Part of a small language model's weights.
Size: 8 layers, width 320, 22.9M parameters.
Architecture: LayerNorm before each block, learned positions, biases, untied embeddings.
Training: 336M tokens, 5121 steps.
Each number is 128 + 32 x the weight over its row's rms, rounded and kept within 0 to 255. Layers, rows and columns count from 0. Numbers have three digits each. The size before them is the row's rms in percent of the matrix's.

# up: layer 2 MLP up, 1280x320, rms 0.0878, rows 1180-1222, columns 0-159
# down: layer 2 MLP down (transposed), 1280x320, rms 0.0848, rows 1180-1221, columns 0-159
up1180 091:163181169108095168098133153162109119155145131111116120077146161130133181128089166085188098097099202132167194050128128050125067143078188092140180179122143130130113105127131139145104195135111109170110102123182124090147145078168156137122150118144128144136064153187156052067141146131134179155126163152150148149171133137154088185100090150152068105060124154122067131161147090082110108148105151036171121156119168127052144104041083116151148120141119179164176114158146177090114162144127125
down1180 091:100159132095064074156117120154091132116150135151122125110193139137125154137148153124149105145150131120103115041116102137161131106074121077124109059132144132193061130108112156077165183122169070099106097102172130115209161071090118143092138127095137081146119094134164114098139184141098122145100133136171107158135056141125101149085111157186100060144109160160072129134108115112114102078085130063131142152097073122066106121133166108156142122126113156149112066163123119095123150195116087
up1181 129:083151147108073135105180107105129146158135166083135069152153123116150146109123160051168153118164196087089185127078150120150220143086128128124096188080132171074146131140158095110118109130149118144154142129130112137123137113129110083127090117130102114135147094202170127139156160085151104158098136152178170076104123147069142113111114140073164132112146149046094106137140123131120082160121142152145156070121094137067180092155125156124106132148108111108187108177136057145119147172189175
down1181 124:180145147119029153145162113168125086111200109150086158157101115140107097118134091134106129129102193140106102076080175135134179152099110178171156181093108126080080096145119112133107097174134155096039144134145149086163149082150163118109152147134083135114079189156112154135062113103166117125081078116171075114093141156151151139140141085108082156089164110154172153206141127171150161144126141065151153133192103135121080079148137160110178095180096119175130133127078123196128129130160119
up1182 076:122115113153056107113187154115155139091123086183219087108114135128099125133134092134103153193099146168112085140111091092150168130106188155124154181114079074147119081122144131124078125107096114144049129203120146142162092124120155106185090086178114072102117122164093126098132209134132114189093119120151109162102170139140123110137140034114058115147104159157118115202167130131096153089117103105212119140156116052126111168140096185141141158157166103094112117149140168048132094158136170
down1182 085:097112158135103144131128173070061199156143139102189103092122115119128112137112106101149094183105178028163159134052090119136112107133070155097108127169107065166090169080141098140047042139150105110123143131095077122125136123064094125111123116152103115166132146101109191091079136179063114136083157104103095142130162104142036101132139065077111129139124171072114100172128080132138163080122123152108143147164107095103111093154123087103071138065153095133102120158088068134112128099112143
up1183 087:121086176166123132129142110164077108152174091074124146141146142188156159104087113111154117148255104100105103092180061148111142138126132110127118120123122140148147117075122163137150097113036099111098068132110172113123135186101101169117110120118084083086097135088157211094112134108164105122103136146133155092110124126178151103137160080126139155114134090082102157129081094110121128093176098142122100062105105128119115125165135110150118126177108139151114188150102050118162131110106189
down1183 101:147098142106103087162110095122082110126101133114149104178143153174112138162074134123080128170155149115142198149126064162104130082112179141189104133117164096131089098130165148113115120181126050124134083119090118121136110163138109142085150133108172119095076147067157158091196112102163086139097154112142143099205085100170101113115135168131132186108135073080084123111065160139147173111156070099090088061084104125071152137133098132137143093146146174127123168125116073163152142115132099
up1184 109:133116140140079181153158084155132157105154104181142121115063094122124106107098125165182115171117134132116080097110170142154149109081095148121164125068091126175144172123073144114092153112124118103079150149174135153080068142109134183127089113128157103114145160163106101124167179128166136144153094111158119152101087109096102128154171111158175120100135160139108119163131195127122124180077153144182155166148115128151091133145109136049094117132147101132093172048165152138099210120139094
down1184 103:137164217147087172070145144102136123092104110158082122113107135171128174176152163138087106115096142168151120123142160084121142173078063111186172161109114150182082115106137137120129151099147143083146157155193112135124161079137101143134091175152145101168135152189102118127145135142139084088138139132131111195103123116130159161113084172112166133100089119083102102116142152153119104184134123145093104112123131105197098152150106151098101167144067135152139116104147168184045163194186126
up1185 119:134172148178132128176162116191141135118143127136139155115118141139133153111083158100128143099123130165036066137126123135190140124141147102080128154109128138144077145140126168110157109142095142109154147150142157113102162152143172155093115087116158152103058108129079183127104158123126109149114092122118101149105130069109093066152134127105166134123085160086126128135106160139122095071119133100167116166119193180065142194172095160165118115176133156139112119134157137091150128081084125
down1185 125:063111129178162111170143146106134104127107128150163102122111162126137129107074156112139201079120128161105122129148169107141159082134132142043121139163142135104132142155118139105109120139104195075098144110075141120117153121151130119119076071113115137115133126136064102151102093204088085119146102094114085126143097132105108083165149148112133097170095192095121119140129133141186098103112115142146152121128155122118141133151115139123165069135137194120086099101173200098092089139076192
up1186 110:136085147127099137099105165143101135116153211174183127085090129132171125161100169077125117087126142128144170087066138120128094102125122106151120154172110106124109089099107141104140094151117097134123148132145093157142152146133063164145075207191090147119076171114121122145140142129112142142138117065127146070097094087143103109177129095169157148148187139154138162145167174107155187165149150114094150134151136140080146154101181100096062152103152159142152102148099091128154144053142170
down1186 101:112161140138131141132108124142138084179132058076141125161147113147098107121148117081167109082141131094082106091103098167142114156092097104081111170116212166140180078120139173116092098092183146173138144129106028119137166123168154090150133110102105115153135151113119075143153141133170124080158133167106090125157104151109144129088161138113140128100140140186120160112121174152134071145105094177068147099107031130148154123228094167115103152176103090157143141162123119133129092172150130
up1187 111:121148072128154103134117104045103121141126195096084106158182132113152172188130139130135118118108135118150127092148108090159161113147140105062130106138100124125106106128156121165091152172126184114162156123186122104093179129099135188099152145116141128106088072159120123181146136048125075157146161100130151116126074168105174107090093141151119125114161131046136097106083153105104109099115103069105077143150060172120083160109193042106178148150111195121117150195126125132178121153120096
down1187 107:161183149121119131161149134125128158116089150184112113193100131150140122116125110115158133077142101109183136093164104111175119128119177179189136136054086155099120071146106117188152110135090046122107150130130103114100109090110121132151135061142115182154125112092147145154087112142130141140158121143203104148160128091167133165141110127094069183120145121133171145170196050138162132197176128064151255114132140108130137132126140177123104126117117135094169118114108101119174082126105162
up1188 108:099111083121134099159107191119084148146143142124111150071125100154128154152103070119131101067117125114105128122110157196137121086172121110139104095133122194164052071168180164143101112120138160048096084168070115088115177136152079155141103132067143101137134078120108164159179124138127156117120143119166097230136100063157160085098163136141096167197091136128129165092115158138123185106149177103063186146079109128167096127151125148107136102133100125169152127150150152132140050156130126
down1188 103:133167077112120122208072163218173109109164109132138157122142080111112103155175117113139148089133127135106091139199105168150157159101100124213189058145155107159112122129124097149120122130117169090086148172146085158123126072152072107186157104158174106123020107182115130109164056189071146071112142105195129173094096165170082127172175176148120126108112087111198148147081139139131102159147131175098184091134101146161124128118126166132096123145139112144140153146106085181082132179140124
up1189 115:102146114114078117099093150170185132112195083099141116130081140146113135138163095131084081164132113143194055093147122109153099093139149139134117186146098146080085127078152171103153141104198062164117100129141178080122098075103136111145068133124121144134078129098129153110149150108113212173123107098104157128102117105150149170100156124164140186141162120132119159133118167142135115146130101170102089175146180122091157115068091101107180130127163129067132107115205119088145149135174089
down1189 107:114163087152109110135203172095144107123166123113118076106054111165131138124095161103181110152113113085186171143120110091135079185134091137158121158135105097183068098136121161179058127146138157103115142154130108150122057122195131152150095162119116098103142173154177125107137146138092159156135112140165137142116196084123123125134104140106098110112068115032082121120113091175176112120106146145121106066130173056109090119112093097125160075166124102145159169212202180085167106179153143
up1190 115:084105160056116077146147150143146128154165092077111142100202160127189146132125116120148161025162133103098136151119134143124176071096211141141138147119141125124121124109108114117102160119167139125116125128149174098145071148137143088156189132092143106137159131122149123135157131090136108099188127085167109156137141114048072209117130094076134144125135156072129146132180082092124129147128147063139146155063127114060129056153164046096142096146143137093109146128135118138108100139123061
down1190 116:146102158100069138095114148154154081146141098127099128149129078122161065154126048157103167128128125127119123149095151115145150129172169125057145125147076111123169106158096187231149136132096197148132135093093165129128134093156146130169149092093114111105071115104157119194140081109172120156198131097162109175127137131118167184122115140128138153101098124125107115145105134107074127153166147131147166174127127148160120118143098126200171084183144157104134132138152111137106116087038142
up1191 073:161110161103142121140110161184084124175119097140174135132160032136138108124073168174122146142141145147149159126091114090113126102138185121076122158138151129090119104142110123115159130146162173092112215130141132081124121177095122077135141195138098097096102126125140161145061139139126179151129116075103151113111139143091110185163163152094117156152139127158077135103136143099141165125081148092134109121103172123120116120187080185064082122095213163204133112089127205130145140124096163
down1191 082:047088093097120130171134125178132072152115104090144104114131127119155129099152111135121143158088138128134110172123128074135114143106111112068119125096121097023159098162142121117137171142180152166151191108139164190102080153108138069094144100100092117113189163098164199143100081132080131098113108134205085126106139185076116115174197121099131181113149122154173113128143164115095125160171108165144145108163104158103072179119151119155145120108123135128143125140203099124130109171151102
up1192 084:124116134114127131109174112147126119136082127102109176143151167117073117106060170176151104155125138142118178154098136154101065152194133043131101105121115154035128143144053107117122088140165113134093135144138187108071086071044163136130070110126151090093146129132126096093105098101159155098152082086123146112203107128140123123124174097137136074178092136163131162115180101103123106102126126164135122098148132136137193096122105131144116080086129246143125081084213141132135147178076105
down1192 097:146122119137144094107130199059088139176156133064092207117192138169122148105133130134165093175134177122131158158117116141093107161182146100184137135165125079107115102127105157146089107166106114137065146139129144116126104110096131148079056184168129117090101175146159111119136069119103140147146121085171134145186135157147142119133128087158153143130161129158094124130149071146135162095156164080179176055147137151137160116152106137113145038155179210131120108099079166132186145128068090
up1193 142:121123118071117151141055099090140121106149130034154052113120140155146162072127109131167125115123103134155156135145175019144102120121155063139120150111142127080150123106170117138093101091196118169128109130144130101151145115154156122115120110143132151130135130079133072094122117102127134154152166149081087127152136083157093223130127167094134107101117115142121139168170092091122127083223186032198089128128150174106149122136102193079159141140172183108187183099167095137088139148106167
down1193 119:178165129134164111128114082095075106112176139145102091167110075132072103115080190144127117154141120120129110105108070156167130130040120099114188069054152178171081164108066108099167088176140100099089158135104100183118094147133157172172110080060106083100078161159118136152108115074134148168095151162156132178084188165115129157137050133087119095118104128080129183085145116123121097144142159125104114148112124138138163152139126127164151179136138196158137153163097107192196074155173138
up1194 104:088121081156107102121103163081168083189161118107146102128023112105137129165123113117131127111183155130113183168151076154123125146145142124129090117147155157165097134129128124143148087118139079138137038133081126132166110176180186112202171111139119117063226141095189120074154091151129077101113137078122071110147170073152091077094137112099116127161151113145101100119120078120165131087130156126135133071095171101060069146156134157159167167135150172118162169143158130169170087142129096
down1194 098:128145147130112160150138164129153154125073166121133127120128098053095120134180148159168102085080107120110127127113101126134133146127114119130172138086120111114096117117139094147121097100108135154150126078114130153157124141135197083092141157133115122067192148144125198070108160147086090059116127072158119100136102101081150109139078151086169177107159110158161165064097116102118076110208127121115071175137138103127155180089156149077128143155132077169089122107131078130092187139101120
up1195 107:162123088143202157149067118079108095143183133093068079155144076145137125087116129118156075115122113155178117117120111209111135123136167118076108091095144086072150159095156136095119130057087151150095101123102135162125063100131117101140134158151089182144173126186086102171136176124085083179118151123129180139148061097075109150160161090162172129123148127168180110101143084183144196155150121134164099124121126131117177176114145118136091170083144207085162188087138158157129154137104086
down1195 107:168098132165154124136109110132114079123144176130115068125114092145143137148073123162125150057131116119222108130124133159159097166148123152103106121081154083111139174052160156133163173117141149207108114109099120153133120105143119138151098130158122191195138166105162101175218132130152112163102130145126178150127059166156176125128144070156106107150133181118152164103157133159145149094126120123139059125135146187134180127158077115104138091062170195139114154130150181115171127133100089
up1196 157:113086072160128117131088171086151086136097145153141062116136119128133138146120134118168084129135103141100150054168071150125173163117145123149126078162179123182115089143096171114209180121090186136168123127162100097066120151079148037147134125143134087188113134087120113084097079072198116129128156104097155091114127112171155153162091134177115138095165137152112180164163171136110192142151142115094116125101101153130089065145140186110094075136102138111108177180158118104105130186084158
down1196 134:133097124179105151129159137172137106114050104121137120140154142142067119143162114139170069173129154197140047123136125151156120141127169205133136176118104155109150155132164082152079159157105073128111136124124136048137098160123136127077173136129113124152122109137187163090172146131112162158106097134143143113108154123173116162067131054120091130191145086130178139192121099114120148179083139093166176121144138120094093245145157128126115173133160167139122094146127205081094163085151201
up1197 091:131166086115098116081069163175107148150133116123092160123077096130124139107054139058121052134146157184119161124158136124168126152162150113113097134057134136129168120100169152118112083111109082119169147117131147106168161089107115141140073143164112131067143090147132109171119151146072155136069191134148107117133112099112138161105100153167131104107056128113119165081183138154139157134119177128119108110158129120098100170100176124149111119087178121119101183083143115171046132136091121
down1197 092:124149168137102196123147134109113073122043106109093134148184098148136162138142074103172109129084100142115122135106114161124161107152098123101148129114122116173132176122129172117143057113119090112121136066106122094191143152100129133178142158087159126178137114107151123139114124174152226088125180184153138121186127105137151130117136180160092133120122140102145125084113077144141106131128137098081116152113128097104110123130097175141095112114147121098109104126133124137039081086105141
up1198 119:135134153148112163071092116153125159195183107147130133110160096168131110146073171121125180055134137141117058158092092127150171126123138129137133127142080173164110111127159126108133067135171078113123119145141070148137144112118160129058129144075147106107101100126123130123176186089104156152152142145140080131121134174171120167144162118181119150144178052195059163132140203122111110142130173133145160084072107101188166140106124107137079133171121083112120161103127102155139172080134144
down1198 119:111173187148126139145129089109138120129123126104091214154126128092090116122149128207108084157153109171117039039165120153118113151050105090167109171134170059156176188126137143125114103135097128098160111113141147152151168137102126093133131100117136145129092114097157122096132148088153146154134083094174117152067144090134104131070109195185148081082150127100206090131127104104141065185103117113141089051146132073128139087154182116106142102124149160097133146116166122096175106148102132
up1199 092:149104127153090107137164099076134088121146149130147110116144168175153116155130113173093140105173140145124130112162109152128067126127144127107135156139198080118104103161119165101161105112101089032131074129060138138051139178162131133112126161150061098103140152156148190085112121202143138141074171126188159120166162138125180135177155127216126126143061150072108128180147117163151131062122166151112089121144118112111124118119096157137047145122100094122093120144086132105119119109134169
down1199 099:125117123150084133167095110136110151130104072140089135151150121165117032143111037151116098103073143159116130118103117129099163073087137139197103090103138220087142117135156145086123145147160054120141146091090130099107132094086166135084095137138110087116124135115112112153240133128151170099113123153136091150102127134147126182084111093155133150153114142160094172143094160110140114087135155104132124146118122206105183142045182082175095117118120093167120127073067133183135111110105115
up1200 102:166105201116116162144145153131095126110157103167105119104101155130095094185151143138138178102117131052196090112131131159121099129152148099154144103134128124175132090097105190106135102098088166150126123122136174077143091138111113116139129110144093137133111119179202145086183128145087152112150092103155158082143122136123063093084167114110171124082091067110093125099094070030123158137106160155190137145155218120119141090131136149148141209110101118114103148132122064108096123102143104
down1200 107:162095159098108176151138176106128128125101126147099115134148159100132178153141108154142151096135060121208136099116183136156133132151131125096140116148099112174126091167125172115136169106080147141174115091129094102127136139090146134110133148156134113088095076185170138121119097125111187118129135096098112095158123136083082134123159104119159199089121090073062133150159080057138138102128132128205127081130162136089131115138154173139090149017074138127176119125118126118063105116142109
up1201 093:191146160121129115147114122148145118110125091149064163147172131154119188142088112099095202129097094149088161123117147232183139123107183122097136092092138172083089140082142124157040116089112130155131149173141220163059119153139191116154058125055114069132098075125169175122174179063147101132095110188120156108133134086122094090130126098118163106116155106153091171125160149093137137142070127132120105151157130169098064148110084162118160155097142117128073156098109104104164122147141149
down1201 088:074138083143135170125124123117130165171113142151208095099151163107140100121147088103155068119121092085130106144139112131075170163194095147119144175109094089116129101142157118118212177157138119133105133069126136101159137129091075131128175120140127145184102126104103059147089113194104142101147109104148088202087169126122148103158121167120072098159130193130190197126080107159136113139111142144073126151112117110141157066079162125098081105136090137126168075157135132143094131135133113
up1202 119:108145121072053152146181090108133112148180117181048087193200161118145081119115157166142131152087161112152174089134107165143153123117085141104143087124188136176082137175162158139096105104114119093114102196115112131102110184163083131138141170119121103115118103118126174125151118129134085158056111151145122153053118138083174104134078059146126089115132114052105145125076076102122115158064128170104114136179111113130076129106153100148116132152140114180116074161149111150170121105094124
down1202 119:136112159151134117157138116135106172120068191104138106102166131130145200168080148110159120123126185118141161109101067092065111133132140128126160151164192091160100130134135099125070117060094122142093081089097116087188087114145134090114087101073117127096113107112129167151162120200081122118112168120161170146171147059094164088120099158085155095153154120182152145166120140104135069131108104086133151090163138128160181148100096125160064123101106137087109113104142150089171170137136153
up1203 119:140070105150122100137101116119046137147076147105141107114191147134085099137117154150078147119174126126092131136164136128167110153181141050141099107129097127158158173150116159126137117115108142172095142124122153135151147128104119128122120140139103140149174162173110126152180111104106112178144154115090151138170080148156166061156155069085097168043127140142059122121105129101127068141133099087139103123111057143113124095166179150145159166060111112162161140164093149104132157109125159
down1203 110:141105046123171086102173076105064154143082170085108152112137116152074103116122092158112125093165160133087115108115119105176214141149127151162117172129140130146110139118159148115095135098129144168108164150122125097167106171072054108140150108099109185207199078092152108163185137112094083182170102125122162089175103147156150080128149108121116137063102128145132108129140147120139086109156202084150071089086127208098104103187148148091138114124133105141111143176052105089135108102175154
up1204 088:153157082107039101148128093149077112115138098089093088134139157120125099154128162183095094184102167115097175113118095128094160119068151138132141137156143126080099121142117149168110156145087174095143154159134173170117104136148149127104109117148137130125130088110119141137113073123136072086134159184086129086093152135181138197139120121135142128074046097151100146181103093123145120216125088089097119103155110123202140127129158144136147088188092120165133141113177103114098173136131099
down1204 090:079127110158206146109173177123151089092124197149135130065108056118072128116182088070123156139104051109107110110100112076103127105167149110148153105125173132187126108164138107138115115124073055153144097133187104120136099130157150140106126127111168098127090165130118081105117132112146125204136125131145119072111123166070063157131144100113123084124161165167177102100160105095129089118168154192119126118108170082058073119134132075129104132130148097105171058131095164160093161126170131
up1205 115:152114172108104125122191123043132146129112111104069158112100138122098153105159180138128128123120176187126142107194097047088205190067181196142190156124096098127135079098128084112128142154107163109155134120125150158117113121119168108147150144174147090097122168161121085169059108035168171147138089143157093127109132174133137128174131139117076098080125143070150104092110064133105096124067141138125127101153103144099124131146119147159100128159100157168135128118126078087185145117147136
down1205 101:095143071146157142138097154145147061154110119134182124150156135102120132181132105169137126038176079115158081146132194164122116121128113136182144088189129163128155158133099133168120150154087213174129138120174113170101143107152132139129070161111093085141103105183136125145114113171141058113102123103177151116151129105138130110127138190110134174133155092171120123148143187122072138143147117131163143110148122175133109034152183099107125144127105130150185120133201120178112118153102078
up1206 095:115124108134115098142143074106093145168134086087144178084105151114145211089107128142131132059142097130105127160170146135125179129108125080110126159190115182139136127137158142090090064121123059134081090138170124122124107153112194087133136097057120155135135176138101143108081059140104101105165065158125118144119164116128176076106158101063213123127099125110108089090123165132145130096113137193129154131150176076128048097162105124095048123113116127132112112088170113104095170126091153
down1206 087:157125159113083132172111139125097112107139138148054099226113132102125083157123098136127108185125121094169111117157104099123074150182146154120160099140159069108087115129093154131172138135104120165191151146113135090085124059128129128153061132176122149072090069140135178141157125122050113128087142113131097146178124155132145186168039162139089079164154106117176125190115145142134123178161113081133161145103111139151202170108107162133177097160146140179117165172066140130174132195192149
up1207 122:102150104119140153189097125131115131095142082079144145158070131128099082163105132154122144116066153178125112149132139184185175154135126102113152137087130113080094089123153152159081150130135132134083158152095151165151126143163147108120089112102110143168113169115082077147135128158122112087174129130135104086142137108051133154089101108115167086120083149100140100135165146072101105126111199123117132160128130158149110139140101171097090101116080127097196103182089184162126196138157216
down1207 118:138091141083121120140125121078114143150179136117139137129143137137123091116099087193087143206152126102157158128121128185211136162103149112119067147158085147157087092151165113104144114103121092145100158176096108108141112110130173110156123127119087138134128194123128162139075192169172120091127099132075153141177147161129169119153185100071142104126103088129130116171159164152119170098078110105157153126085127203123194040117092098113138074145098069094112097089178094102150109185091148
up1208 090:123132170126090124134110121100086200101083111131175185106129101081126127090162105098167134112149148152125107119167102085105172158121135160167137178173074188118126089137096119146155083137140157083177197157152136117116106067179155126120164153178134115086121187156078074132120115077109066082167131139156093170166075161128133098129081136120133082162164163169103089161096183142185094160090111109139128071112134144119125159142130106109123121149091150119155145124177132157149147147121126
down1208 095:065096112114187189130088099141106092112120117150076207064164137159121155096098098125123100065113091180062147134090174168143150162163064149148134088115117190117083100135122112134145231179079128068152136101124103157171134123128144125089104128084129088137145119116167141121151132133116123168124104086114115134070096099137161121066182167139088127152137189112129085127119162046083138143110154156139146158085103143080143068091125108103081122090146154148125091052134175167092144089133161
up1209 111:158141154159152105127148134116113130130149106139176139119111139114123128170086112090106152121162130157111055176106166103120132152186115101149093156045133123146123034137166087157068146126108131102109186132122076131116137139186173167113104129134118093132104181136072177098168147171113135176073094176098084136165116108137132112165141097124118162144111156124089102146165174103117111103113116133169062147111147076142112159161123094154057165097144178158113175047066150102086071115093071
down1209 109:160146156126150163163162106142166154097177144131147134127079131198105131137128145130099193120152133147161130193142142057127147110163109113190133129066143150159136083125115160173131123159110139143175128154133079089087104146139179051154109189150157191190091204102078122151147163121172156088123096157134138147128108109124146149142145139136163104092155154084096141107130169050131096039108131132186082124093180177133130113077099100123143158102170176131156091118025099135140145114155140
up1210 090:163112144150111112121156154065125045130166117133182140078141133104120155114134135161114130093148127096148159054092124153118132073111072180132121110122133121114113168135163128071163104166140153133130067118066155152102142165174096131170134091101149107122172101091118125065148150182113167096139145168132191076126150129095151059133121127121121127124096088133135133149157159119149145113149108057138114132087122125040136122184095129217161123162144101094178111089116178101125113118140103
down1210 095:120142147124127153149126095175189114140166151133127120168157069150135131109081135088147132108116152067053132134083098110162161109130166116105148146137078199160124108114122153102088134092171127161129100103159156162173109102101085152159142131199135119146126110147132105138150178125136055201128152060161060122095131174123172183085159179147127140095115108150059105085171142101135143129117133170161080102174134095129116117158101073061115134112169141146138115063167158151149150143160092
up1211 096:207099140138110134097126114153091112126129101118151153202069099071137150126086170152107157076104071128082116189178079118142088088108138092100201150077132122106083081105140214107077093148152145129130194117136167103156200155122119122154110134024141126086109102075155140076170132131104109094080087086121118086127174096146157125078205105066126084133121165067124172121152183075120199121129141133150123164123127084065170077187095177144102095181139119109138100121156158118104144125150115
down1211 082:081112140152189166163170161105178079106114139100144130086211157150086148107137149154116067123100166120118144155060145138071152131152161150131089127142134160112171126104091080117163098101147107092129054152173101144104091067152138158095128178114097125156160148165195112173103127134137106170171132151113156176165127164117118101098071191172110170088111081154137101140098045184145089127103066138058165118107159146144100135106108120093168107078167190194096150101097053167124062141111137
up1212 091:149094090124052154078141167128099151171143203066153104152129091128177133096076140108110140149138108152119177150097081134149101125104146036141100087118127139143094119176075136113095087123095041165120126082140161133127125145154138056186121151055110106066186138146126181143194083101131154123125149086131041102159134137150089148147124175178091082165138114122143177160158202088079149139169185117122145072102094136176125151144129098131127072125143107145127119215100147099125150119128117
down1212 092:054114071161055175133174147105174054062146147098174143111158099116071107089141163156133147068113150113121144153128131147104085101155124112103104152133166150128109121165128162110143111118102135142172108125054134169128131196135123163216157074082127090161214103130091116127172130133108098080102120118147085149205094136047114139162083180135123120131086075130157104111194103130094149133119108183132195105117123112158135055156130126088079132093180074128127125170052133137084180086056146
up1213 067:187110103068238113095142127113156177138146133184137086081115126122138117147087092160113147133151123105154120137160146161055164119106185096143107101117110183128134125125172200103114157145064073117155116127154096195181116156123115161133132179146095107106114134112155158167122131092143154208119100137128088129080077106127123179128145080123139148135138158166151140163089149109104101125135158135170161154121157134089155136115060130181132145193128159186135142064117139192110097072153133
down1213 083:144140083074186126095121144147120106166102182138156114107087117134082148138089086082080163107175130106179114115111060127063119152094182088150127106096105177115147120197190126088142105121094106119162161181154078165155123131098102178114118130126126140129118149108111193118154114074150132139130127104086078116128139101116122167138137101142166136169107132114111086174127133112133129121140135121179130152156079159041153110126045112141119132109141122142101116056118194093148080139152166
up1214 104:124161089129154133181066157160134128136142159112118115087137151163126129116119147113177142134118111146121135097099104111103136142145133114082117203084093114127048083151129114209187157073142097080141116155118086133102100112139080101125134111100179089141147129156082093144180080104174107160175131124102092088118133127086145239081142122064145105179176131160089176140175144158083132166176114040161140109121054145135131106114149151122160113096185137122138134138092107146158204108090162
down1214 105:146133189137070105155114132163136099111159157129099130089132117105133141128170111106141125146098120121085146109123174099066051083112060143134168085141123085156157109072085116142165109082106072120167197071099150143109182172143061077140163182125065155164186138136085141132154112088130179121122124110120149115141102162119136159110179089097160093144113163096124139137121120140116177103110078101167124109157110107113129110111129160140143118063110074105096144129121059125134206084099093
up1215 093:146130140185127105162142110109082147192071057099132126069089128165069159180133165103091129118126136092145145177127125147168122095132192093141132142093082181053137125174166104150127186114127100145138168128226100140116182097149103154103113116135129136114122077108158136110127115157082198137065111178084085160165141146158081127179151091123105117131114157090071116157074150096166168180149181117137134068106086173153118095137172139156123127152133115080136128126132178120115078115098106
down1215 098:125146139132159141157159080068127132166030100125153084112121045147148105144169089116147132160076080110123126118093112157145157071120140142100125144129101174108165175169165130145117158122060119105188165077129067078119129128111088108102145103122098176212159134120145072142066115143062103130114092185135184132157157190135113141181025114152150081049142130091156156127135119145119135137148107125097148140123146112173155134128144135178148135150118117151136110169162134119182100157083115
up1216 086:203109131126105138133144159171160125143086106069141133192096094170077151156138158196153096134113133135123090159122104129211125152184126161134143170161077190170136107181171138120115159086166097152100138173124114109111090094092092112125158135040141149108076068099076139111116109216142134076189110114133099135134127071128157111123110136148142154148160112128113089115092143135178098141122068113149156136106128148103056151137130180099128094141150141098141124132085108101111144211146148
down1216 091:109105161116094200075127172126119140151135097095119084156151126186102131047113158120151140082098133184150175131107172124175115162100094112125148157115182102149135164177088138176117111105131166110074136118147092111158089172125144110179095173111140098120093142154110115140115097134134089178150168121076125202109140093099131123096173180136165094132152167163123144115170064072145160124134178143175065098097160106086074066102121121166095151119117163180136120182121127079105126142103131
up1217 099:110189128149141107223115088122095162129135103123077182097109122074095122095054167127144122139157077155103132152121114146147160141131165128154081158151152127116106133147139105146094100139158121096165145149137083070091145123116166095098164117123107119106111087142085170149147107191121107137089158222112144120087052054087103100081124123139160112129132134096126138197159160124134138149094138086110180188102145138075120177131134134104160036083158100145161125100147134125156146124139116
down1217 101:138167152163162142147153089146131099181158202122171204135124125148086164136106129060196143152119108149096125138198058091132097122120093100154148118089139045130183153119121080096141116164094134132107150130107088087165097170149125111138108081110163150128063059134166048108105108126165112147149094182098129140104125127146110124130122099115093182147168179108190076183097063124166140122168156170161128153157119129113117123040176148178151129115101099129178130118128127139125181099143125
up1218 132:115139068125124072058134071113093154094098219143145136113136087074125138152143074127057122080158121138160165150113156116089122154141101131191165106092130132131074077139071132154232139141144200067107127148153136097161079157139048123104177133155078134163130140090081120130076173088158105133100178160066176105118097107161157107097101140139136130165127124106087105107144104140116120135099165113120140103146156128116079158118158160122163086130161182177172122140137154129122131134126012
down1218 119:147102173144134185168108126140126150148226102148099059183148152106062127098096155107208104159122103161120128096186165181156134142147163080148130102111091070113159172169127120100131185102136102204101104084114099173150150134159134147103104102082204123099129128150130148135154143159123096167142105127134141104106184144112092099149129116100110097134123102124185146157132123104152169150163091197138089206081121078153208097147071077105175125133105068060080225111110168098157127111142205
up1219 126:110195113139163103154096169186144165108114150121146191144125084132099124125110134149101083115105129117105111176110103136139102126158112134098140154072131130082085145153143113146116119120116114158125129159152153122173139067155143161114138060116106175065167111122118143152112141102071148208169129099167091107139168034135183071129139066167147140182131145122121154122180108114093144117178185075165087117114134066138080156096120106082134162125176143130094152135130137142222123095078162
down1219 128:121139138123200066115126107171179152154096143117170183168129134106121087145156121139103087131130164125107092156137077132132036163107151124097135228077142152124060160177142181069142118145103137127148147145162101115176154166150129125108148072145095172085155100084072119132168100109129095134160115141186115122122157074139129081107167151101122133136156127097072133099168092116131133123199127101083045146157179057137127156106119127105130134108180129157176051171150137126122074121094096
up1220 111:130105071119128081131069130073132073132145140129124150112073153129222193123002091145068206086081156100180116124133081159149145100165155135100163119115161179120056084129121132156127121163124162138100129123129165184090099131108168166140176093112098149138149099135126104135142079130116131132183110122120126107194092124105144141095154128133158109092048142109128181094123145090102150108164159143180079116117167139098128104161118090120100118165070208125133118177076142160090113199122124
down1220 101:124134115196175102152138138116131137094116082116129076157100131107125075123159151121140121126166145126101138170070118074086111166095131115183144136163100189143153138158118119132153161138099047116110101109121169094130125096072105123125081127145155111130065082105151187096117176094178055137076147078149156066122109117175134159158140156141086116101138128127120132115106130169088140127092130098046178085151104197158118174093150125138179153127183061118121130115164134190139137058110129
up1221 092:085143143122115153121071138159112113139145156090097147151146188167165116152166165143158090120127101160174085132143131170088118097132145102094104162133140109092081149123185105165137132101145115094093140141148143152148081116138089168117164109144155127099136130130112082188108055127101132153122191120156174081138153075131155119187148106146097203098143144194099117143165130138140169110143132086167139165146111156088105173082084171115140133133088123089173064124081166121152179135117154
down1221 107:094138116095172138047120127105134136103077135070128155136136155214091132139168164162134087205178171103118158169105141081125125136150141116179148187141099176087121103117133121172137150123080073158133201120067071177138099092146100163122110096150125120096132079121182159184161083134145168151202141082122055063087192162112106133159074130135119115172130134128107171138118096163201133116100116062157153081084141158084111109113104095085115170162151134148152163148128111140139109125099117
up1222 173:236052157118105152119209161154209139097093109125158146164139139141094161125121157181097142106137152123115074110082131117145111146122117100094122147079079130144192085129156135104117182098117136146078082201140132145138140094154134160111138107106155125078193115110129151104121158116085122207097117118098116119090151097144143147133138090102182179151119131164071116164151142098111115164139148167142078056135135139133078140150096166116119149116124094114107134103104171096186162084143202